config.yaml
n_layer: 13
d_model: 192
n_head: 3
n_kv_head: 3
head_dim: 64
d_mlp: 768
vocab_size: 8192
activation: "gelu"
norm: "layernorm"
norm_place: "pre"
norm_eps: 1e-06
positions: "rope"
rope_base: 10800.0
rope_fraction: 0.5
qk_norm: false
attn_scale: 0.125
bias: "all"
tie_embeddings: false
parallel_block: true
init: "normal"
init_std_qkv: 0.035
init_std_o: 0.00686
init_std_up: 0.035
init_std_down: 0.00686
optimizer: "soap_variant"
lr: 0.00647
beta1: 0.95
beta2: 0.99
weight_decay: 0.12
lr_head: 0.0129
grad_clip: 0.5
warmup_steps: 200
schedule: "wsd"
decay_fraction: 0.813
decay_shape: "pow"
final_lr_fraction: 0.1
batch_tokens: 131072
seq_len: 512
doc_mask: true
train_tokens: 496200000
steps: 3786
dataset: "wikipedia_en"
Each number is 128 + 24 x the weight over its row's rms, rounded and kept within 0 to 255. Layers, rows and columns count from 0. Numbers have three digits each. The size before them is the row's rms in percent of the matrix's.

# o: layer 10 attention output (transposed), 192x192, rms 0.146, rows 25-41, columns 0-191
# v: layer 10 attention value, 192x192, rms 0.169, rows 26-41, columns 0-191
o25 086:163145137132134138141123080165157127142149153095128097142135107162162137079105141149129131106141106094152090114170143121113124097145156142126110130146168111124161123126141116103112095078175091145145125145101144111146112101150187126128140087103140124076120109154131138164147126098115128100097056140144170151107128118107127138132119144122141119179090133157147105123126126132124140145148107133150132093131117113141118109150162122133129107150136106096111133144156095100104137144134116138080115070144164069089114101129118126133216092121113152134119113128142132154136111166137138126
v26 080:120113158111155159133104104138166117099107138132112132080074165088121108107095116146136128171103134179114117120167067075108095121136131151102136126087161144137127153131153160113120175174121159111164116152114133100147134147109153133131111155169120134149146121140112148146106149137149134108148150102105178095134125134102153095148119131115098140088139131140135164151075167156103142168123111101082096108112153104149128128123066147130105122143089144112121137138137121128120135134141130081152123160133132102156144088110124126107096130154143103161159129105096135159126104111156156115
o26 085:098110146165095139103112127107142103109108153159152080108141099115119119109130130097112123112146178088100128170114152138141114142118108105198152098149123162141154152129116107133112100118122072121151138088116102101133123133127158137136124142121138087113077102167112114093111119122175102109125201122127129145139168127120176152118143102105146139131137143153127120125137128157168136132108141166176139129129119145097158162167152154145123150148152155122124109079123152100130163089109134155110127124106120129149097145113160119123142166092130178134150061131144119131142137172114118141
v27 080:141156107147164150124079120161150145130101164163118107136144163122128120117144084148177108148133106141174144139133104113108132118155111132153126110117142139100140170127135140113127084084095110111123175103137146115104164147098127147160178123107132113112113135137148118137118143099140141113128117112150107156153170164177121121131177145105142136171127139083099135121123064128142118149146112108128128138147124184157164133083146127125144118134100123122161088130094131166150082144131155125108136119138179129167103162148118119130158147128123112100136089088132075085132128149093123086
o27 087:127149151099100101134177139118097142097113077113086138082124148063159116112163134110113118121104135121109121109108121144102144162126119141100117164163130115115091140115164131167127158142118134147144127164146129162158143165117123111119117153087151122135123097113113129112138131135156070147130146089168131133119127117169117116164115098143146110141174115163115089125110110096145149141109117136084149126123161110143125149133120108176135150115087139117100113100086120129138100170112119110128151122140130148124143127163151093071087155069142080125109153155166087144159138134124155154
v28 071:113145113118160117136146172075143101131128168144102146138129102113122133154150112186142125160192147148160073152120116132105105130116113135155111097099168118116147139140110116155116105094156158121144102095155134163115127129149149122125182150119184111126109145142127142153135157102159114091130129077105086130128150103161079115128125138129128186157149167142114109124153094136138148074110101163105132111136141106137135133130154106126142136164143132134152098091097146133132109120117136150118100125091103110131147115084149105137129116115145143103145145147124098203129120172098148117
o28 080:131102123125124140143114126134092161134098113134086106160151120099145148134103119102133163144113109114143113110089124095108101131177107140152111151098152147118112192117125151076157140116147111103124192140107122116180147067139134118166134137151161097141131100135140142110150080099136115156144159139121118151075163127126141121152119112088134123144126152151114074112122123123111115115083115110090126130146124119130076127137122136154114120088145126151130187111141128136131139115179080146127155155091139130131148094134130175072151143124152151132145097164140156129137125140158128172
v29 070:139126123120150158132132134150141207198163146084116133160105131096155098144138155103149143109129127165124130099119135140145147133146183158151137108124108125128122157117139123113181146170100104147130142139127111088092102127129134083095133138132104097158127159147095131119091156092090092148148108133093135129111137111137131144141143141141153089129089144140075162144119159064123129141128130177109129157149129170148119137122140106128136144112098135143171118106113147163146128151071126109152169096115156130146130133158145123138139144136127118172084137128142089124131110087103157123
o29 081:112160163077126079156067143121125148131136108140100114168115113110096077112118109130131101116148129121131121043109153098106119173124115148100141139128108144141167124102101098188129119161115124157122126184178148125135149127151148125118128111112117163142086140119129082115122117158139105135094103081125116107100109144125115129125132128133104158148102093108121173191114125154150120153155119139106160134164159111137163133150125087142115131123133124157090112143117102136134092121139123131129125138138148116126077147115134115088105151148104135114169176127099114146113148141090129150
v30 077:155109120112138133112164166155173149114110074116104155150097088199126150122116147121147134160099127127119111137122114103152142103149140120115137101167099118135168119103093109115112148165097169148155158140122142138098129162113150139127113111131118084156125149120087085125144101130117118103112156150144136104132105118109092097098141143161161122075147143107130131170130126124130152158131074165118136109178102136131106123133106124126124114152133088143162114150082106099093118131141100169167155138125134106132109134101179113140105109097149138104112124076135105156097110123152177153
o30 085:121101154147194121134102143151119133114161124167181180107154146112132120098125109133162148135145119128118164134124147142186106149132123125138126154107164114097088150117121117162150138142117161130149109087106146121143110129165162159163129089151094114096115095122138120110111145171113136132167091104107111147121134138121143131067124100105128137131173133100109113100116142130134149088119184130131123127160119099185126118127118150089109177120139142112130191161162116168115088148142113162128153109130122107154113120130146155121145166145132156088131118146140132137137113120129070095
v31 071:141133144122124100103161125138109158124076092102132137136170136134109169118135150134122176145092110138102105130111122109120135118122127053118075101104150146138175091127119103137133144105135137173140133133101134099115078141115102092136086152136148118170074118140121127129138116128138096154113125143145088166148119133133127106139145162132129129138129153146126104148120091117103147127136119080193158146147110108109147134128089155132082136144129075061109147121135135155141147113123160147183089138130161137143095141110105098119154111159111121107120111162180141119114157107116146149
o31 078:153130138126149139160117114157110094146148120134177153105144104157129106157135097162131112129127106139147118155123130140148124088131123151134100144115152111103152115118184138106131101188136113165094123114127122122169179145151159140124139154088136132166110171160129150141146188099113130113110155112115086108107114103098116154113124074123157134198124122131118104107139179130122133132162140133115151145112137148171178111188132122189157127090125123124153161155109142118147132181139117088148071120123142130106131103142101110123125101135108117125158128137125101146151096110129103123
v32 074:154140094149132118148098118164185172143126123150149125160144137136110157146122145151107127125105105116122125145136163081162121121174111137154131169154107124136140125132140091130157117144127127124115140133143134168138104109134084131130121113165144109102127154127157145138135114101132171133134141127085152160146102163164155099124176155140126120116159090108190178140093090101130128138138095142088123104136119134122135110087106129135140125108202101114111104121077107131119148100141150113145075084084094118130107145122167118159170149163108122098144114117095098135138175145145138121
o32 082:093169104094177116127122117158119185057147118073142165109146120108163121149126113102125132139128109129135092145094114153105098103154087103095109095108115103077124149142111110134112090127146147140149124113150069140125086130151159118144090116099139124123133172132085128152109130118160157082113140151114107111144107124120147079115145170140144108143146095160144104121145118113123122101105149153133141118143128095135110148144141167107081077152105082160131140139127123122115125146124138135075156143140076125114103163128155140124079127142137097108157114130126117118140157141125142124
v33 075:105141160104130123107081117126174159135142110112152148141075149137208153109131146108087142149163109142124150105110140156138124140119115108120199150115116157165109090095141112125110156209129143150133141161133113117116134171116151099162149161151132146127149118106175115115126134195129104153126149160081101105124120139128141134113108129141096098108169122107139138111135140122102123111118106096111093144174109175121116136127148170159094120151113126114126176146134106086129127149127128117141108135168126095135129109127141123112144103172122107130141142132117145102120105161107094151
o33 082:116131117103174099142135118115098105161147129146152112135149114161093081098139132142119117114127126103098143165153104112120175113107206103134127125161110090125140129173158144119127109092171119152153144167156083124153101108185159128114121127158092131109139138145090120108097109092169131104129121144125092152136128170138086131097182082135148110129105118132106147126091168137137156133133139153100145108141111121129065129123117159114131151113127158107188118137112159144129151079098154161137124178133124116123128114109123147156139149122116170095149133113106131128125143138122133146
v34 088:112159145163157122155124130092146076137123117138113107090081154157124085102092137173123108121173119130127125152099141125128141088141084134122121125103119123119154140123149126144131086126160087156091126101112147138088106133165126102128101144114094172131098132116156132132147144098107120137112097102147131121093167099152113117150187134116095097111093082125142119172146132123173112125125142121113141127138159156104135126130145104086134143159143142180141124142153145194122114193155144133077165123149133150132105080121143091108116148128165148152124131143107111115135133123150104098
o34 095:101100183097151139160163110108109113118107170147093151150101117110099108113137174113114109137133165136143158144115118138110113184133143111104136083130171144123140136126108107141154116135144177126119139127122154144166117135108138171153139167131125105144102113131170138104123066130153124136129140117125150116121129150144148129141135198154158136153075189105129145100107125142137118143081140117113122162079135109126146170113134148140175097089187120112142148135145144110145142179135147157137137103147107126119148098136114139112098165110137119142144152127144163176090149136132161116
v35 081:145130169122119169087127132149119154150091110125104130136129116141113154144172126140154114103136108102168112139102120108122133084113132130104111136090113108134106135109149167144093164147109147157138063139125125095073149133123156134109133116115167153100097104142145160132146122129088163101188111121143095137104118130148126111108135089154161122107133112129081096167188124133118135152140074159112099155084115114081173168129109157162107148153175092158111116106123110143130138103120160114158114130115095131139114143150101112099143127106155114122140141123158135089107122139089132152
o35 086:139140164092118139120131108137122158121152117114176155117176113136133132112155094083107129130131154128173100123141086064130146090084145098132154123177137133147068105117104186131147128151112158142099114137155120100153163124148127118099134140118134133117164138129151152139147121131180121187125098077113143149162128094133107168152112106159121138106120132127148110155131134107106090136114153133081080127158116163138143141107129118117153118073089126119115150094126115120123108123090119110113111124152122105163148119131154097141131158108129099124164072143090141136104145146157115149
v36 073:114110097126126107126130118130109132125124129167098133120117168155122155125065157161095129109126105164112150175130123157141130079114124129147128133110109162128152090123122151119141096123138102143089099126121134139113106135111173105153134170103154159171167146110153115086119135096150095144137164114113124131082135154137170122124144166155134101128143093133142145098136133098140121139119110164103128140056151092159123129134076094128115113127173108117174145111083109151089101147136118118133157134179098128082108100100131088118074141105077132129144123130156138128100134126108112136
o36 085:118116118138126119112183144124116109112121096154129145081150081138144113141100135148130101131160159092127144101145062153107071157129137112167141075111155141134168088162100148143152114097115116109104164091173138124106143158121134131119114115109134137131089142118085125155123120110105147091102106138149145181138140093107125156151145159141110109113095118114141116099116107146150121122154140162081145127123120082144135103135122101106113133129120156133148174184164121157145113118067128135121140149118133137147120120122100120137124096082096109116145139087120164085128149081122161138
v37 078:093122108138105138097121141113137116081116116106143124138109155136138129119114128145161111155134124160117107079131107141118152128149146171062132121107151144107108168131138141122128136118103102126147111193126154138119139149120150103129094154127141137140129126175161138129113138045111106134133088084164149101109152075133111101092151181128134108100133122132144101129138133097146185171094164155090105143151129154120155122101130114091148141130127131150135104095077141111110119084144135116119165136118144115142129139178132119135137105133165129094176114103150112153132103133111184161
o37 087:165139161130131137107112135130126164115117109140122141119101147131131128126131109111137121115063092126144174081087142145136159146093125104148124140160148114112124126151126129152117157102111133148138155098148146119148163104108156123135117135150128105120090125180113117088117106120102129166116151132109090127130137131120160156112166153118091154134134095123076121163119119142112055123137112107125099152138104107090148111113157168156094074107154134169083127128157094114131090142115138114127103114103131125152194145139146107102128167104132177125155104143128087119106145125157065168
v38 077:090125164116147135102130118152142109129188099142115104155133129131128129161127171128127072161114095109172137096131144133119136159171161101069142092146115115124129135144127162103115200114106091138144124149138145129097135120134132121103117142143115105144166146085103125093121169075132130122117162143112099123153103141076153104112145151138165122147166135106142140133101130101103131172076116137149122111091105155130133098105126109123139139132085162123098097110114133098148164093114121150111142143122123173156143151151157102129155123144107089131126148142127075099134092121159142100
o38 087:128137116102108112086098147087116166118085126151104136117138152108160127147100124135134132082090125119123155107107134165160142131080111150114140142147073144110119105110138076164168101086142145147116106190111128150145133105120175180178119130122108142141128157141115137107136138105159145102158141090131092141153139110168163128116115114134140147161176079114095155129132175141140133117128074138134157084146144145155144138123148139134098128130108094139120105120161117122110138134133121103156134117122136125137083117167143107141171148092142118108145131112150135096080115074133151103
v39 077:108163115123140118119145137128110172121108097111134138130143172143141102108099121127143105172111115154109150042111124170078134102138131148133140115143101127121142068123149131154119174150144088124160098104094118099140149117117132140133115148152122121147116125099127114110096086099115111079112105109118147099147118102098116082140127140137115118083153131140116153114133154149112136098115165128079150091168110092133094140112089107151117085132156103111139123137149123117106117129176117147115137133119122114158151127150131156089109100113173125061144133137079161161139145116163157098
o39 087:155114188140188168109115147096111113121127151153098145175149107111108141086130144091137143124097065116125105166154149136131113164158117108149107138117098126135139114127093137142115136153138108079138110119169112148082137152096123093150105093147128115123120142139148147103114114164170140138129109152104108135132093127121165095107102067148136098164146108128118123098117096097147099132114111148123128145124137139114132117132165153090082144120127121117161108137110112166142166149133115103128145130106137083119105123101152092159162122086170144068108151137143105119093115126098103129
v40 070:099104128109107123181161119096123124123124156136150159123112140126182116114078133136143103115154109162115142078122089172142141143131105153149091181090122107177103140154133133133114153082118098167160128128110157084155120147147141099093066167097113139148084142105133118093144165075125118133116146133149118079143155153139162135105115132117102095109117090138110127132122141120125119168144163129098113129114137125122108124121104145149126127121108104154135126132131118124101091144141107130123092138144124119134115124177142144107163093113157178138063157122077135118118111130109154118
o40 078:110164131178154103143120144147140111121118130143083133106133146157065110125154150101134102082109091163123118140125126130135121137177140119119105117147127135185132094142119083157151075111138093146159156141145128158106142083090136125145138099127069182144132123139143124119127116148092090133129119157103149124165099108102152164092151111150129156155076128143133137139140140104139116096089104132139087133098104139143149111158147141106157139126134122120112151126136148129182128124095102119130165107146121122109165081138113117144116170147086137100148150164150123085140157117166143145
v41 084:125122085186154161125147135122102137148193149138130161162126079106113159154135125130136123110126115083187139127160130157105096173106109085124131148165176120093128149154098138123162129137102137095114156139131116167131125125116120142104152098105144126069143141119084116129105109136133136150086107159141128134116111070115133152172103110150140147142134140105093127130103139115108150138116130086142166135118161132140131117136117115131138152120130146087118125106113110117160113111098153139109146094103179120157146140087101100155130137093090129149141151096157117099141137179167153099
o41 085:151115080150071105112099129163170136148130149149083104142122132079118161164127117151155123198110150124134157125137136141098157139148124099141120147146144121132128107140130186096124145118158090088112132162096134118122127122133096152135138110141177128142127085152159144159112168133125137119129115128123168106162144136149133071152096085125093153115169125141144161130104129116117139113100102151144163118174123109157115123141148114130115112111125102177177152139133109157125086142158161161136112119125125160135091159135128156127137113147077135128103150066104115128156127119160123142